From a checkpoint of a small transformer trained on Wikipedia.
Size: 9 layers, 52.1M parameters.
Architecture: no position embeddings, capped logits.
Training: 592M tokens, 4513 steps.
Each number is 500 + 50 x the weight over the matrix's rms, rounded and kept within 0 to 999. Layers, rows and columns count from 0. Numbers have three digits each.

# layer 6 attention query, 576x576, rms 0.0196, rows 294-325, columns 72-143
478534546558564584381516422477469539551541521486466507447581516497495600551592447529449421468550463482572573522449407475381581463542521533632539537415449502532526560499531442516518472589448553543506348496463418492503
514568490455488418528452524591503332614483567520416475527508553541498470532506497498471525438510510561497439428442496460548476614395555553481482467560490369533535402527494608442505493497508507495489510495542416497526
469428556534544489511464459552544509435573472554484498586499580412523565494475440543557532547450538380442467469472602534546514573374533463528527503439489395444480468493576528484510507476364473538440485575515627493492
458514461569507455585539451543544530488565535503554505496506655516533604519572531505521418544609467417515489507409500544553530541544517550529511471500542495585524536481538397538487417471548517527461582414441510464476
444470510511503513530478435482524548434496507449528520468466466581421540449527472559441618617450509504463470552533479518555446413533537466486540543508473353457502506418588489566596492482489529538476476513489635500567
449557473495479524425521462513559513401443429488554520407389486429482482520471559480485477520494460409519457520439497457537513473494490425505543555473555525472519479562576496523493545499446500480514505471502506499523
571496512405532434410440455506422449634615511495430422563469390542548393563461544533489471485552596478536546501491459529510578415528567507542502509479490522469538518427446464495415596537501450493496579464505485535461
519479470390539479571490433498521553519497417456560436445602517494379568541409491485535554507420498477602494478464420557530395546498537535545434481473463558480481516445506500421563424446423488474454338518517511486539
417489511491500579368509568510523478440484520475423450374478467531557431500481406429555488424506544476490443509502550505576485650363557476565491445410543463443475541608473582505579577456535422425517551485593479508505
497503516543550480551442442464519428510527423529518498544574506584504538477523462476456470535603534448502515444503566606567510479444440476531445512540501490501547468493425437457543447556295595517509513467565505508502
513454500549517440583479475452505545539461414519563504552562514446582575529568523470540512588480536428596521473504502515495509503547489497495498501520426499606492403433498435398419430528445603437458486510435576497486
488524500513538504507528584513499495503476580477472524588539583519548448617398443409491511472525502534413510510475528473438397455534461539503508462561612545515502519489471504568418614476651419505490537507508444496491
490477560438643475506542517455458554461460500543460514575478493508497554441438436444509534531577493528449477501578593522536519573429500557476547482511567455536458459529486533413479476533526376503512581496515406498510
551484476510395415484528463401494427464450425518481470360479453489501594584562437492429486544457549483553445425492498443469443528540551544522545484512472522550483462528529598434396506496537513540569488537482487546437
580582451506507504508530521478478507503475504455389517559479468564520395537447557444520441419588488530516534492488591452550614480446450566509585520601536577454535538492496546593500545550546570557527457546511545425540
555584550532432521553531597479488478551530501494467535560440538478492467498443566555483503568479538501568490511473450465484566511618397481535485562685534433546523421482521480546504513519517498486481564499499545523576
458440407487526503533452415529534496402544444544536437520562482627586510432624464419444365579535548559515589491558492554476543459510521449533543438453479511570579483531546472532479401533440598521475501543491524504516
331507490525493573562508549464545545468505502404569483439568543537507522578478498558549471436488465471412569382564466487502488563501562493514515459380582485500457611516470486524562490606484457555527481475567500499523
389516506483583545446521431538557503507446481506464535303491547519470532436453445561517511489486528490524488559531515463479468470385565437497530550387454455536556430509532528482566498471387394436491435510485544535529
471419500566509498583547600435472387546445468517445451426545540507501457608490380477550511369533495515486554525498435491527576530572432611491415474509473521584466555506435582455483607541570517536584489476533498431519
513433489423505524526507525569481442480577614497463461506563499491519462557378479439485521440531422584465460476490490484482516552481521517415503456545535615559402604454392552379542482609617495553556439562560412445528
471408491483488567566444428511487457394505494582558493509459506478441482520501451464525594660443474406401503510519526542560461567472542508484501536477500450491573510521497517410459385591347563496516505556506487553520
486540445549491480404488498380503468451515430478474471500470518471533526629476473541504546465402579434459472593566532521489477420530509514550489585468469425440489517480579553501436498453476358540462416559466611552489
485509386538478509507457508557480399531495488492461421430554546568492620503560472487550398442493580585493540438531479488500574558449507499481490491506494551445449622471459536529518594489454584505531482513477545483536
538534548468472508415544571501475432604512571598471487524464487496524439443528588439435422389502486651565493503494483501392501424433560494450551515495534488478596506555505468466475521516501476440502554472535524504406
479556533490457517505506526511533368579404567484431430471513467515549484451463513434495473386533515547451474462498633445548523524416511395527564540549443438527488479484470529468503570456530416554592504556530414459592
495543430409505455463515501493505555433449517484464521534511503469545556403529534521477508506496457512445469511480493526498460520482460445496402524497469483532491512559473452401521408463533541535485517495471502542529
533553497548465495371519551508489465523483524492534466523474496513506495578469556519506513439455468414541483496497566505586497474528481473541582508494507524487554507392606541535525541507402511502492520507485464461458
403473518459583496498560452488500581540525536522558573488486539603483472484527450439489476458537488544518554525454488533517481506462457526475464567481567488498493493576486412516512499414504514492471472448417481499622
438559361487551534555485502468483509424428431510550596531426506639533525400509446575465441494499484497572544514479444469473456458461481463465436494457475481459455484586582546570478530519447561621496415405540554489560
444527468484521541503496534547539520487475533483438521554442551485446414537476415519570451441577481511523502424567566579490599454471504504432544495417482504528452480470449525571505597476523440527592425513581528493445
472461466529527533484450480522569497332532508484529460529448457457611511433417473452508421530493390478533458448549522448530581532366545487506579570423487483425584513560481589552415560483545470623594502564536532451538
# layer 6 attention key, 576x576, rms 0.0193, rows 294-325, columns 72-143
607496487546452451455623533482400539586545561483608454493531517532477457526523356554520621519459562575497398437577578504503488460670514544531512437477480421443475456411585516505450444594466452407514480549567448610509
492453454530524477529400496466500407501470503445474575482507542486521459527582535561484529570552517533520553543550576413466495512449488444538471482492519533594495507537483488391375459484409540765512529447442524517530
523543594515563566520573462507413546458456428585477521468452420466554489599488442496631448487435419516478492503479464494517581494484507467468466536510505484462513385510444457531524497517464474351518570472431503528391
370524570536506565566549608476501590437462421578465514492490484483517521492491489536534449540532495492491470488493502572538499530472437477443501566569469561510478527507559534520524596527462586427494528431488544535467
384466547414477465477497467514412480517448614479479500436486472503499496454529482468501559565505472538504505484419512489551542499586430457502476514573520510575429510531483554466551534534510390415469520553467534428506
471425489544411460498500540420390606483481470525426442496565435462413581476478414599532588518465561575539467580602491451525508426558591531537468504499508538527566514445531493570497515521388469514440444482534527556550
559535515472459523528502479557472460531520589488517477553480430471564463490530498555469546499517571501499483478486567511472451357589540488555432449503534484533506612461463501514440596499505427550579472467540459497557
508427511529501514384486474517406456454576445512580382485509508481564534506359457428545479618413456480548415477553532473453491563484470490533491510510435446565474437510488489417478441451551448473527465455502537564551
485494542451528478500462518464416544505518420508520560493540486544561531499424469535567450433441667429469516508458604514494452536514475570469510515470507486470518460488525463517574449409408542386494542463566424538390
543457559604566608547507518490576571504491514539433459529505465461542547525495492484396409451511530451459498549468388469545607523450582454571471502507519476522496488500547579578525506509466593412503421480524514437438
459431560517552496618553577441504572474506352514417480534495478485518512421471414510490629569462397503548506580480508460528580505507490504442516489460468502496507542462504519408560496554461470506524461524363529497616
489591429422592493554469437509561603507438455481443523484433467534526525534422492522492396548541489417454508500532598546490478533455401529501542525543551489513467425539558487582544534475476499515501624525559506563430
480489513494524488519400455470444582475459435545431522474511496508503425502487483485517536553398440516493570515502442445570503563514464502461521600466488519415465502470445550621486427515526525474551507542566464571505
518433550567533486563515503475504533482494527522534476455555550517517495559465421520483546559540474539524494526525516418437480474507494434586537460477464488482519463520514450411400513507479485575493489517374557537508
570526421559534455561519545511625455619490553396427494584493591540501467496574604472438464454647444478480502540482487533539391511492393454521521508540589506538510497508564441610462517550516525542422537534558475518493
481515466470534465487498476541575433499465531443434415470452556511541510507535504486385461526598469532526475529516603416575502559523474451540570505476521520447556521531526535453445497496494532617487481469377581484631
530525535562488545443471548536532466446481509500373504579463552465518565509566523567504416461487504515463561505451464575554503520464639522594560538491538610505522584428437482658590493497507505389494504506509460513499
452535518446459449523538607524455573484521517503510532520523520535567546500424510463560451438436498438506510529541532536499480489484487513517489519483461534487509473473431510500514480477503510436503495489533472492466
545482516533450455463459500484429535438472442494501533527555436502462467506428465510627463480460554446508474522524550561566510424528513427490550551518441508552481446565469472530562480479433520452463521503492483432523
504537503483531496521627504424652458577475528400455460504530601593517402494542543437486465472525555411459525364497538469369457570488378501584479560448500495511521487545525502494515429509485528524442476530409479475486
530619440500503482457420527511567427552469539478512526519359451497489448472498538439415452495574450448492496526504537537501466533476443522486476528495522536499526537589524490596487455498510591511529555456512472511505
497531541521528505495492512515440517494466445450427455450468494452520537523558401473429492541512465497434605574599463438412465452395559614492586491477395520580396527509404526518498544466448365462550532499504497581508
496494501493511442418534490523418544552479451576536505436533480493507432434504445467563572538539578504529492493509517457428583455627497594445408439421548457590477490412496549429547574475514378456499537580516526501463
611481431472554480444463444565506442570455533520461578586522477371464436471477559497565330397547423507497506473473518561456489509423515434480448443520547455453489482565506537517450494483488587447445483462513457431492
556601457383450461502507426601537439564523592526555498507439441527492438430518519478434434503509507489497508396653532610513508480450440522525387414422484487505494571441578492464511462486555493503582571432512527506434
506390488470569535546455405508551443590478560438493530551508461445522430462536537434462551467518615499516503467597455484478503468462513448495511456420460508483569538538489435513482421432459521685415530507571467509546
500526532471450496443387482512510513492516528540510475469610492451517510543548607525519494487510504531535478542419483449496444476478496535506528465484395556514541554535505494435531459547504548551459496551458492492434
469513460504450561451541418518371461522496488547473578528423538437545485477454552492523491499528489395556587418562507504564497405445478469530541500466418520499545606456573480598533511519392514418503513551526491502483
465538520470476474530478474548443447546527475477526461451462455466439444467460537504547546421428485461465504539528460501511388565545521555502456517456490518479524495453551558531493549463520459535381490477516500507465
472512478479454422506476493546465487458489509530488414437657527494464448527451420600481489501478461480573494535497584476540490600531543550525442535515460573555490481502534595493488452498402444520485497513516569482533
494558565424577494514498535528542576451504532527428423461547539410406442471508546474609485503554504537535575475462563537659506556578476499479501433416481491546441508414507529559515475541552526466499497483561499488461
496480561615484464539459454505568557482503504398476479476594482345562536427509433434513450524542496530575459526432568432404580449481532440512525408330533494550488488529497560521467423494482426522493467488493544494479
# layer 6 attention value, 576x576, rms 0.0153, rows 256-319, columns 72-143
488433482485442508410479502414540531446429418481414490462535437454489552427548484444490458512541508541558535511443466488547481524509533492539570503520507486380410518523543568452488416430458500509411455530476431471542
499521530452473499542554478536523473556525477483482505350568509568512458432399561465490555589550509405428462492493492494512536560481584538468530557469448566466567501456465472463509497581526460458474515532441495481488
465486482493510510484517498548464421497472483519524519519509482460509458524493542538481554578589509510546544541425545457525515489474545395487499476518471408556473471426535495454528486524496517430448579394529514502598
496491501476504499544531542446468494537495478568548561565485459514430498496458550559421560569478515549480526522514575542482615452455486567500474567434467463572437424608483516489456468487445478467476524471524459522461
430603389595533388549540402480501532489550475418493518495421443507571485481456426545503459488511407580497552596461483494506469487508516498599502492574463486524558538460546462564497409587638418517489526515518412520476
465478516580400601497459415505486507512512507562591463532510462517435518554466461498459477556528496534442570533448482395457417502491599443359447438521398557629622563460458531478478513522601471494598565470497536501594
478518457584460584480437537585471530396496446567443559546556482541443501512568556446444531530465481505541510580544542507468451430529500474578541459572356445431442567488502486492548530505620507532516428495475452469401
493495424382550535382507499462486453442480572523474566468517476573590548483570461468517448447620464429453466533465508499448527482566500528496460497447481469546560464460390457508545487536562461441400587457528469562416
499455544515485514462540471454486500506439503485509451453474476461476478550425489492542425581503460456504460416446565510523473485525612495473406567481529432507524497518473441565534451433519494493450543457529516515432
590474475547451544484510531564551507505521534498448439491429503527523550480455557534542441492554535452486445529585490482420518511527491507501500560518500515494502483472432486471458474547493473477466510451491545571569
496517569509506588534547413535457451520432478483449538473465497491460520529471539477493488518465494522444508573515474561579473485488524490485441561454493427526409525440501475544549559458442465449474470475525404512509
504532457438499451415443398476434510533510520481536572535466481471436540582557495522486561569537516390497618484467551530368518537434532596605481591500501469561529534453456509513519462501548594532447477536508469503423
347450524534508515492518535493523519530524621434508453554543603600430526547450518560476512542511509483544444498426578535451538481452513469538489496532570438496466425559391538445486474454469544542570474467474555461437
420554447447478373506462552457489560543510576528545523513570544513507540538467445539546529494530533492531498459441571586499527517409520496448449536440684426495481434582555449507498556504515539435580482460550501485469
543532490502522535409552504483495462587476457520492483514530502478454447527500516405414522424512481478531419502543558517467440433554618499436441491434414473500482502400510601498535491511528489434471391545465500542589
459523581473578602456393499529489484458556497465404375536549460503555574481551594502560469507454498468539552497429482487532502571489487483575509435571460400512465542490430520568572501577502566564499397519474549504597
582389558413463468481485506594524420490427470516500434501496588510561511430567510553482440478489462491441467492601453454489543456463455503424549498518537538474471490343465541514495493482450468426554521481470468543425
492524456496475453616540454519519483528447571571481555513521466409426498570518574482491568454425357441565498445500464457567462468578440538529572446545446473489502453485514517459519421576438499509546474484387492537496
454509464499515483543479565446525465612423454463434535549489475556545578503588492403438480474578536563479438440478510560480474520468456580531494528604422474621444546404528409531477460429619445541450509494457500534535
468521528489485397447546587397427558442499496465574457499591447567494607447527484445412462574476587321532419563554568452580502557457523501540550484578487471447514478498489442510443465590461467513534532445363494544471
555502417460503505442570536409500445406532583542468556521537553467441522457476504511486434494529512556387467514571507475498472499483530563467550452561489403444462491516451534498493550458471556488548585490426556484472
485471433464465547490563476544492478500602431589524514504539587493493585542495468516410509516525440612532485446409448484482558452464548425500468431570546519523629502513501450527452453472523563506508502454548483510455
462503446443529484473526535443509419520417515469354475568463498546498459479509489533439477503492530497476439452483520488537466474528490544532515455514507503575465602519538498581455472469479441524444492423599488481561
453392585529477496572499437501504498464485508494475519485585526436594527576451492494423542554564484396507496522528545490528536480520552425486562549498496525587455465548462452523520525556485480492528408536513603506558
462555561459566467451496530565468509562515466429538467512471450477486501560578553496504514545589527448452500480553478415529475543540488491484527577505463499450466505558472520397493552552427531446309471463484560470506
521565406408457543479541518511527559519480490487510540498472397490479500495488574564565494510530511500544505503465535429569450552520493538558399416377473457436480414496483556479482569549553498502479437502509484539489
529532443482466555503457468453494481449471421491527512539452489520539533523536558498519509506535491529454342452471597512503551450461569484534485426503563455516458471424492534478549560416602488475475493505540512382489
513556520470439476550409526603526452483485481461499529538514588443482415472537502574442495551472576605388518516523365574611529470544489360437461515439453498434501438491484510438583537500498462477501506547456389530566
473403455495527559361492432457494472499418515441559596446493478496535541504369578482542542461499488486501566489407518501519531554466575513368553476527519362485522464515418568432487508481494480486466431550558575492454
529433485392514499507468468506524489492531506453473536509510455532574477540536458466498511521459491525521506507539486492417506519483413512481466354419485592640474509496520550480550556615464431475526509594461535466532
498519515457489533504495441484543505500493587500460506523536508519553514532454493490498493604457473525467534491447519596452598414551463537441451474456536437476498427542505469493570494463552410526472571420484449491532
477593536497498551467536496441600471527574465413467514556484595536485528564480367508531558575623442479549511606506429456488556537504469537425562525454526552442487499527541444563461523493531512570476501480467466499576
434490509491556472474565531521444480547496499441487435447455467550461544558538508496453523419627471534466582525411421465475476501521575547553555526504473519436483510511529593488425486554582476516509475582474571505543
525521486513539460430538574480493456469466534490472536518537475490529507490557378477514407490577489592596575459557524499436469499498482445459529509539492431535502405408513457431550486535557512651522480498502512514553
403495472502499483547469521465554492536533530492560414515415380386472439481562452444427478461487493509530529500519476514563483393563516554520403562518443437577482458435536450414530481483439497596533402479463528480539
551532538574510507522408522547495491510455453447542535552516511467566522448510413512445479475408495523424532419465428541488518550525469552443556549499496614547518452474547452467508459429557455412519449505514467436593
480410464588447521538553614506487466511582609496520454481474517493529474454489493426556469430464502527493462417513532474520524504531550425438506515473374476507472476491524457490572420453492490530559515515474444541462
530559523566465455486517520475500505413442557506544425512497476433527382518469431423560476489388495506517502525511500527545482542491485455502557467538547564532455514544514424504458451454474507476520511478488534523581
413566570509498455418574480475495464402436516562542463534570515532593492516452479518546536493471519568612487499462496452502477450409490423602464472487504498571421443490540517589484430524505516520470549515514484477458
473603507540488531417514444503513452513476467481452430538488531546479539562424589427484477467509530478441538376511475582424523474556575477494445558475521494497529558596482383564524587530508500524494495539468503431523
415379562473500434581444454631472495456525441576439450519541499516450577541389572489465425531534508522413515407541550474490441441500473419459496557489476546440498456504502563526536527591497484475515479508523575490465
483454463500507481573492584422449527445506564531563521446582468576505451488499502430516545531513470530477516520394578458488491528465484543485548450530497492462595512524502519444499543475595536458537516535493501508525
502440509417552596477462527517508540504470446504450451561402526469531497435484519464441432490466545478453414494494508527464573511425510520442457438477474469589413541497497462473483487420495506537519541506561447568382
522564485501543570515442507462512428511554508496469493487499546615606469542490472452515538530467501485500457585461522441459494457489510599507476463446511415485467501551496386518494412571562546565538471487487562570547
562455429550464536506510600408469560474463521485543482494516548568439543424507441472417484544452485515422490477485558479449535551487501528518543472495561500584438490482449512500555400442545494484523492499454421524431
491518530510499478528506555538564477493608483476462533510499450475551518395555476422393553588450501503404438521440450435436550419477480443459489563584596511474402582470576455519540520459560572517504495526485519450629
450456495501551508504472486471585559475539505462551488547602432470388490492414488542474593464498520366507472498473467495590464473411573446547540542546502514418519485513543579508455443545406397498476505511543519464540
526426623488471513557533558484401414469525472541487557478483444458493462463450555443530559495586525456444501540526482599602521496474522535526471493524518532422506535605483496447535481406525482518525513452448486522542
502475487530522519457535473506447539443509425433539484456508551565475575450411503495491464492465453511559509471537520367427557496527488530571587528494478494486541618600510477462561459524417366463568477481497544483515
457565486514425544527480575418469453517471511594576487489565461477427441496570454549477472458527507515520545492420604444496390481591459540522556532498469464515479506381491448486468569491412505488512513567473541528513
548391464508512511516446505514462517562498565474624444567530469482492422528501418515487518534519527591525483538568487524484462645520503562570394472454554453553500479605478558519367491332520417509477588469525490451442
476494598550537542453470438487506500481461468520567488473510473603540536534561537521485511445419545498562486548563537588523591496554564562502453429571534498578541549425533462449489428526532453518514551459430508512517
521587498462511452532518509574526525487481485469525501534602526465456540475569489554469518520531519495483474437426475546479502523528522331445502513531487454574488464511483528544547534567525454582461599494444503499564
398503509503501538479521503439492467465491540483557476461581559516475506459548518493490486425448499497505549453511525440458498486483551418654562414455550468525534553631538551457511533580566477551581475438539454428522
521483464559540493405609520496577469479585546563580504468443472446627513522492527446593546584441487555511512535502472418492504432595457490474530572462490528447528543538493492468464479500511451498401545508447491490474
544527461502541480461485390421523512487518624413428596491593574495533537517396450525575579462528456549640547524552445461610397554458529483496599516500508499490437499449535545479531457493541499426442497521496526556448
475564519521505536544509463488581413484476505502469478468517531558566519453538582512465494444486503579531462486423475444535528492473486449558482417535456471507524530585476525565399602521511482496561497575542511565483
462471472548580536536527595501492494514493542511411528497499338482540506478547561440501413459500535575515601470539551531445452539539632419499545554526528455441454533571461412549526500470540527527463530409517526446446
492517528457442513550437665543538515503571443565551498357586474513506538471489546611451438455401526442530519437561535570597402520416519556506454515495506503508502356474546557518394466439513436508588534516470448440555
452516516514551487546509440490486440523469446517459511524620501468471447556573434416513474505479509613442528430554544447587580515486473535556498422493537480540374507522480494461483592516428517486473503516518573522471
447505546456511523520525529548536520559553547484506443552474373445520453558467546467467504553529427455483483453455408552460507468528496457531526565467582513463496479617520510571599634511497457507538565642497498546476
606513485626429457459497499483452578511509492430501441466456481504546467509459478531521424546424492501583523520612472478535487497478525509538436427458542498457493492535623506534530503466442458413453522500423509385545
555530428548498460613527481496488498566470482489500478488553494585418393462540445481496474422560506545544387558573476555543473464466463409465435530591503600494507489528469449562509570475437533477473587487500587488448
550460544597469463561460514555598484438592582471542551496523569490434493446531422519520525419569480472491463569463510524506544532421459537551448510377461542547466433531560428571421478492428520565578512535521550530562
# layer 6 attention output (transposed), 576x576, rms 0.0157, rows 256-319, columns 72-143
592468665474537490498551517562569484401515599631525533416446377539479406509491533496422451426512463523362503592482474476479499514500443495511520427492520532481486560522569531540525533530533458462500537499467373520461
576453535510511420460504533541448602392468536505542545515497456502566509502453457546521514522460436439503450531553473500573547490440551606458474506421502541402504585454520522549586466447504507452525504516459541539522
517498433427509482493605524529420443579462572453473494501412446459508487453573502502503514430503383507607519546511471513439500406478517483507552549562405547461522518599526556567459522565553472414563508505496417577505
514541500563572480486501468497500474523429609490483576524543424503532444534513482558503549489511435450536545523425519454480612538490561427586462500484495463472541516470533465584571498455525469514510541468501503506445
498558396554497475568513423453398559477466498553501513455527632495483404567467519492588570534452538394486464536519478535497573529436495504506558496493416334558419517453465502457573510539486490536486564496446590509516
496499496447527588520546528465571571496438460529573519522411505571490503437599625588466462487567541511540507376472522515556569477556458494477426444504510559435546516529494466472606440495550519490501538425495491501455
508555551513450435511448468501485434559516600408548465446522527479510579521464488475515458461565612486501487503532526506533479516458525461393461406570606496562509492488527473492481482477434461584485508504466479409591
627551503496655515583571416510554506663514538515595550513458460552423508526442531438460513512380550535440351355617434529442454495441452434469512520383534540485552512536492547541382461404576497332490523538526503468517
539377453569444454558511400467471508553496445499522479544425617530522518469562566427451536451465629579431532422526408546460529512473421438408571503417522564533477528513510602501411555522524520476486555512499577494560
456491509450496460526548494504506524470503519573545563420449550592494553554496463570508497426541506553543500488510515523488417499616425475536540479472474525536556519466497584387447565499581573450443385529535441462406
538434461522533464535557530475475485474531512536501546430526473469433456555470492547452514469556438500530519446475508487440394492471486517461483555500431435534506442440498575517443454540489467551346455503394467552423
540517457562546517510447495419485554517517572531431464516518413572468403526434534441475533466341513529466465516523509601488444461519507446524532506436456448558483478471515519458487543515484522589474467509549490430497
520527423426497588444499594432441529431521632519485470530495509523533512451540492529495559492488495475473520514549461539528483514501487516512469490413411487523456611559547442524558484579489457465568479549521476420514
501552527521491506508424518513442582484510573515438577551497464517487500464493529428560494541451534541483501439476530558568486522452516508502464418529582469546449562563496508450568440530480548473449523492580490473511
543461522502511556479497519460535515631562503606585483580511485515642695507431434565458525438529525515467540559559490548573487530469578514522474532543528483447442501492488477556457532492472569593534474513387538401522
530464491571492467555565590438441509449529457593471490532435520498549463491512539469457463541511501510477497511518527529469479442521431477533520634506488559531544504484491461504410451452430462546441489465385468530409
517452555476439494460567492414581532522552453598393614493436447505440507584479401472463516432429539547513529426509579476466448497547456501522492529444473346511504566526484548604460431508517559478512525556530477496466
521457523533489484476542552460619536509491429592492444495480455581482450446513431591504484602483595430518567549499663492490565476509533501520504475469454417508558478443590443545518499451495436515616536485486463519497
511437437498525436609493422517484465483490465523497491575435566476474456511260530448502559460474600433495441532468369510457492576405525409461506498560414526504463456559529467425553495611529549451496516500549667488466
475549565470527489479413554480473445463546454517577469450521542492490517491437531471527525473485542397507501451491406558510445523402444487477492536516523545512494526519426561467485498540484396521413570592499480502500
587512474545543434535518424509532508556573480530487555400460482490578474614450437493522531459582395498438474535494567476491503471495452518505541489443467510502450466520460493511435478445376510421498435567497506521567
463598504404404564510538519514542475590484458443487417470536478515527526523476429601582462474494532497517486534428527560454606489686462465448491534446442512510501531442450467569465565571449416438534463506609514556572
518528496411487573546417517539434497466481510457537496460533543559519623548486507511555437467519490550530502467559500441468394520502520480520466485474545407396525522426517519432519475546466621592490506518467470471485
485443455535490432510503500461531563371520519611487538536562542526470469517527517557397444506554519524428586491478508475499471578557511435554443462479521529500518473439471484494585368451521541516456485535461477480398
519447592463568524487562542568436431410512566470483522481512431511534583435470485534406508488530487506502524573592487541550558408515517473394464468513507545570550575522476547538466415467441455495497509524435545522486
492514477493515449516512516514456536513495548536414582579438414501495503451452511421425470535476407528464530470559518601461506500519488542483496549582421436520519551487480481557588438446483487470504469500467442631431
540438423541415474536480430497518533511472401436481491443495529470581542508554507477551491526456603407422634547514509539551540464464537438546555470441568483465482434578478494540439447587398546520436463550495532455543
548473487417489444512463469543459515445591421519538517399520627473454472540446530543482541463615389466478532490462511421516501559519489607570540497512487466532503578488505529517451458512528622425463462486492494598499
515521528511470515536602541518533460562492584602467470475446489555536559419516449517522476476519468549534573462455565471510520534571489514569494461489536644504573436482493526471547424518477454457566524484462509520430
494541499520623573493538530466483522481431507552546460485631506584447532407498485475496383490496428499472452474434502474530508476547584497539463567493563575452578408541506558585431510474491461518616541539482432536393
443556470481500522448461425477493406489528508486564498518562491412461534524573529534479520415517407441519533464480491490459487551472516523505555521496671497459503576502569478431408566596605459549563479424513501388531
476524468505379510531492478538505498424554434445442478495546441492435491442541491450591403550512498541546564494535453472480531455566517486480524464538550498508551458430443457431464449495486494498514511469492551595468
474440512495538537550460438493452476571513469348413502501465464543544532505468519484542524465516513481531517456564441506476508525467528537498504489493491463497475523589388402465447510454430439464475507525476482517527
537546545510521486577489512501467454572499519494544468485541572471407537542399441494469537459598475552577495498427525480456486580548506500533488465480494464518488511504524541480447510494500556464492405529476465567537
464530467491461501459432395575538529469560525407537477564588541529537525465466502523541480383570554573453540384427537486502508534519506547457385419526486517527522433507436483521491481574464547520561556573532376485482
444567542423432530501484443428621574503539513411528479469511530429574485535492481496573512566581582496497495491479486500594457451461427414506491443542560510549506507594531477480540417515407576532452439505562554551520
559528408463540497470461446500561523600513431611572510513464572535500505594526481556485518527503468521458488483510523515493455558426509506493481620463552457473516501435495451538388575559565610447513469379494579511512
495481559544457459473516485514546523529535508421482482498479625473476513500494429575577455545599501538476475471537522436463459533484446527459530523492489458521476520498490490566438524528496491509447442550470418489516
552486523503473459492506506650425534510535546557479552553464533474506554533482534490411453533489531532484572515585427427466530441507456529464529460560487464552578544515505521565535575480568452488448527458552478524495
566448471540470553551557427553521515533520505489525465466417543434506503510516478499530409471495495493494420491554409559525471543533470434469538554544463478395439524415640538609568464485485522465411495530539429515517
467543524527536456463473478534483606428438579486515574460514535483546541414440452483549535476530494481508435431457483541465498503466551475495495478567501487459553582533499577569502465507422485517518510440577559522516
486513392477494480509509483494516504555513533509486521497465365452587488484545551459468526540498492498466480474526525500543572561436569629452522492545496512541503512547519424454579513484530495533484503574546516445516
371484547477467508535466550531498425548446480516492525508519484542571514499578584448509486453467533444512584525533398536519533476405456523520524476501494561445466449524463550463484496499482493459439516524473609489527
543521476583475535499553504542445520490428522526474472546474597506481485449567564472561490485440539558549557497609415456545465447545487527506431416444506471594514556528396460539496528384446440526494544501487434542551
519471521453594503527515462366543532494587502511510401479495483615501520499587486473482520451485524413557389608541470474549491480467472516498472451435533515422464510536450493463459558483402438622529527470631572533520
534544496486438552514521446554494470555504559418515503544502507547429543465456512587527488482646423546553432475500462458493483504512503590535464421460527410494512447526495478526525593522592445490500509516528458482460
471472504591427514485501531511489406483553555539568548570402527416490580533468487456496492476556479479499385514552537525500376595541453518452515454635551562481469499456496433507567457594517521402476469519514455457439
559516412549476456499552469531476441523472450468479479502499516465448461562435509446582533530513528489540474581491490516454501491497536527441608493548450543445505475470497467476488598518503441513513532497497452466499
534514430576528476515512523570448430572536498502506496497564481466510503547511413512463455481510465567435464456490517561561512468512513520470425494437484492502458505446519507552410554540418494495588522639435453476506
466456511440404507504390593590506530511569486490441543582483456394511500400454534451496397483535488531493478525506474517536494538484516480465466480533491515546502472531500510518601463487442630525556480526475479422467
447552490472427568532610519548579544455434525444472457568472553410509532490532445458517497468513481584542532515430513471473440566534450555464525514530635498515474401456487420408563502551536486529524491502566440459441
481563522438522520531423447513450461567484456432517480479455485511524486538558528511437517522588512554502526475486509472495497363554460492465539472520476491510542395621477479507583591533452477552520466387565482438419
599461525509483446488503490456563558475574534502489574483489474474572462485499513449516481486549469474487480517553553476513492446456507372492507435539514524425460541473481485523570390518402560380433483467485511524534
474576454522599511473439468429543466528491462511594470510420470548514498452599510534505574509539506391489491470512530559534538557465377540415546566544530476500554470539454457392441532528392542534490487535597516467544
542529439458449530463498494506546437571488519472556483509429520577452482574488489583440320475446502549499531437509588424506443534485480404528511520432487477478517590520491517546415538486675384450560456576507477492471
526576447511500383528561485558519586509540481458531514442444446425435448455459501503476483547437494498492554557433585550433499448444497466543541514488419451505471452437583504453472447481546494481541455457494456555556
514514454532462465538509503492460489464459461513509503575478536442474521449494517468540452494486484559551489468565459531568454522528510467570539444596553432498533516504430483529550441424570414430456569488475544519407
622540527506545508499488528522473464525435493449582472516536463526522533534500544538507450466507485496382449502406509449500537476468455465564529511485545523509522482527553536536504406497469445530471494467465534369518
499496445594508446447448476507457553402465511523519597636519571516526571445486547454489505503522457545561503578485463480498513647658545555516507508566485485455482610506528482476568427598492447556500444451491542550479
466452514489505423514526542541532508419536388532497588529463513476485463462464462498474390552500483458432525503554612489503480519398522480457586482500505516439570435457537501532509479530453530465516578557511527534434
476519457494488481491596513478427431452448513519465473496555429413594518391500477548601479452450430504490495454552533514354581555457509545457501481526509533577521516512518447526547464440500554442487445523535459512481
462558527516495466531492510489443503418505531525429418531476572531416483531489526417441555555483460524526506482449441586571495512538416495470549475506480464485506455481457534597525454502516493547557485478475430552509
485482440471469484452530475461494495523447595503491527552523496426494520480540525495524437601511467595500470500439498402487490499529560623483501478486459499479494488469466430653569584549622471511476463502496515539551
526551429540464489527519446465507564427511493477410508465527559569494499487522411449460551580546615558561479555520504508442408493470489479526536438512477491511443425460474502378450598502537488532513541466501437504481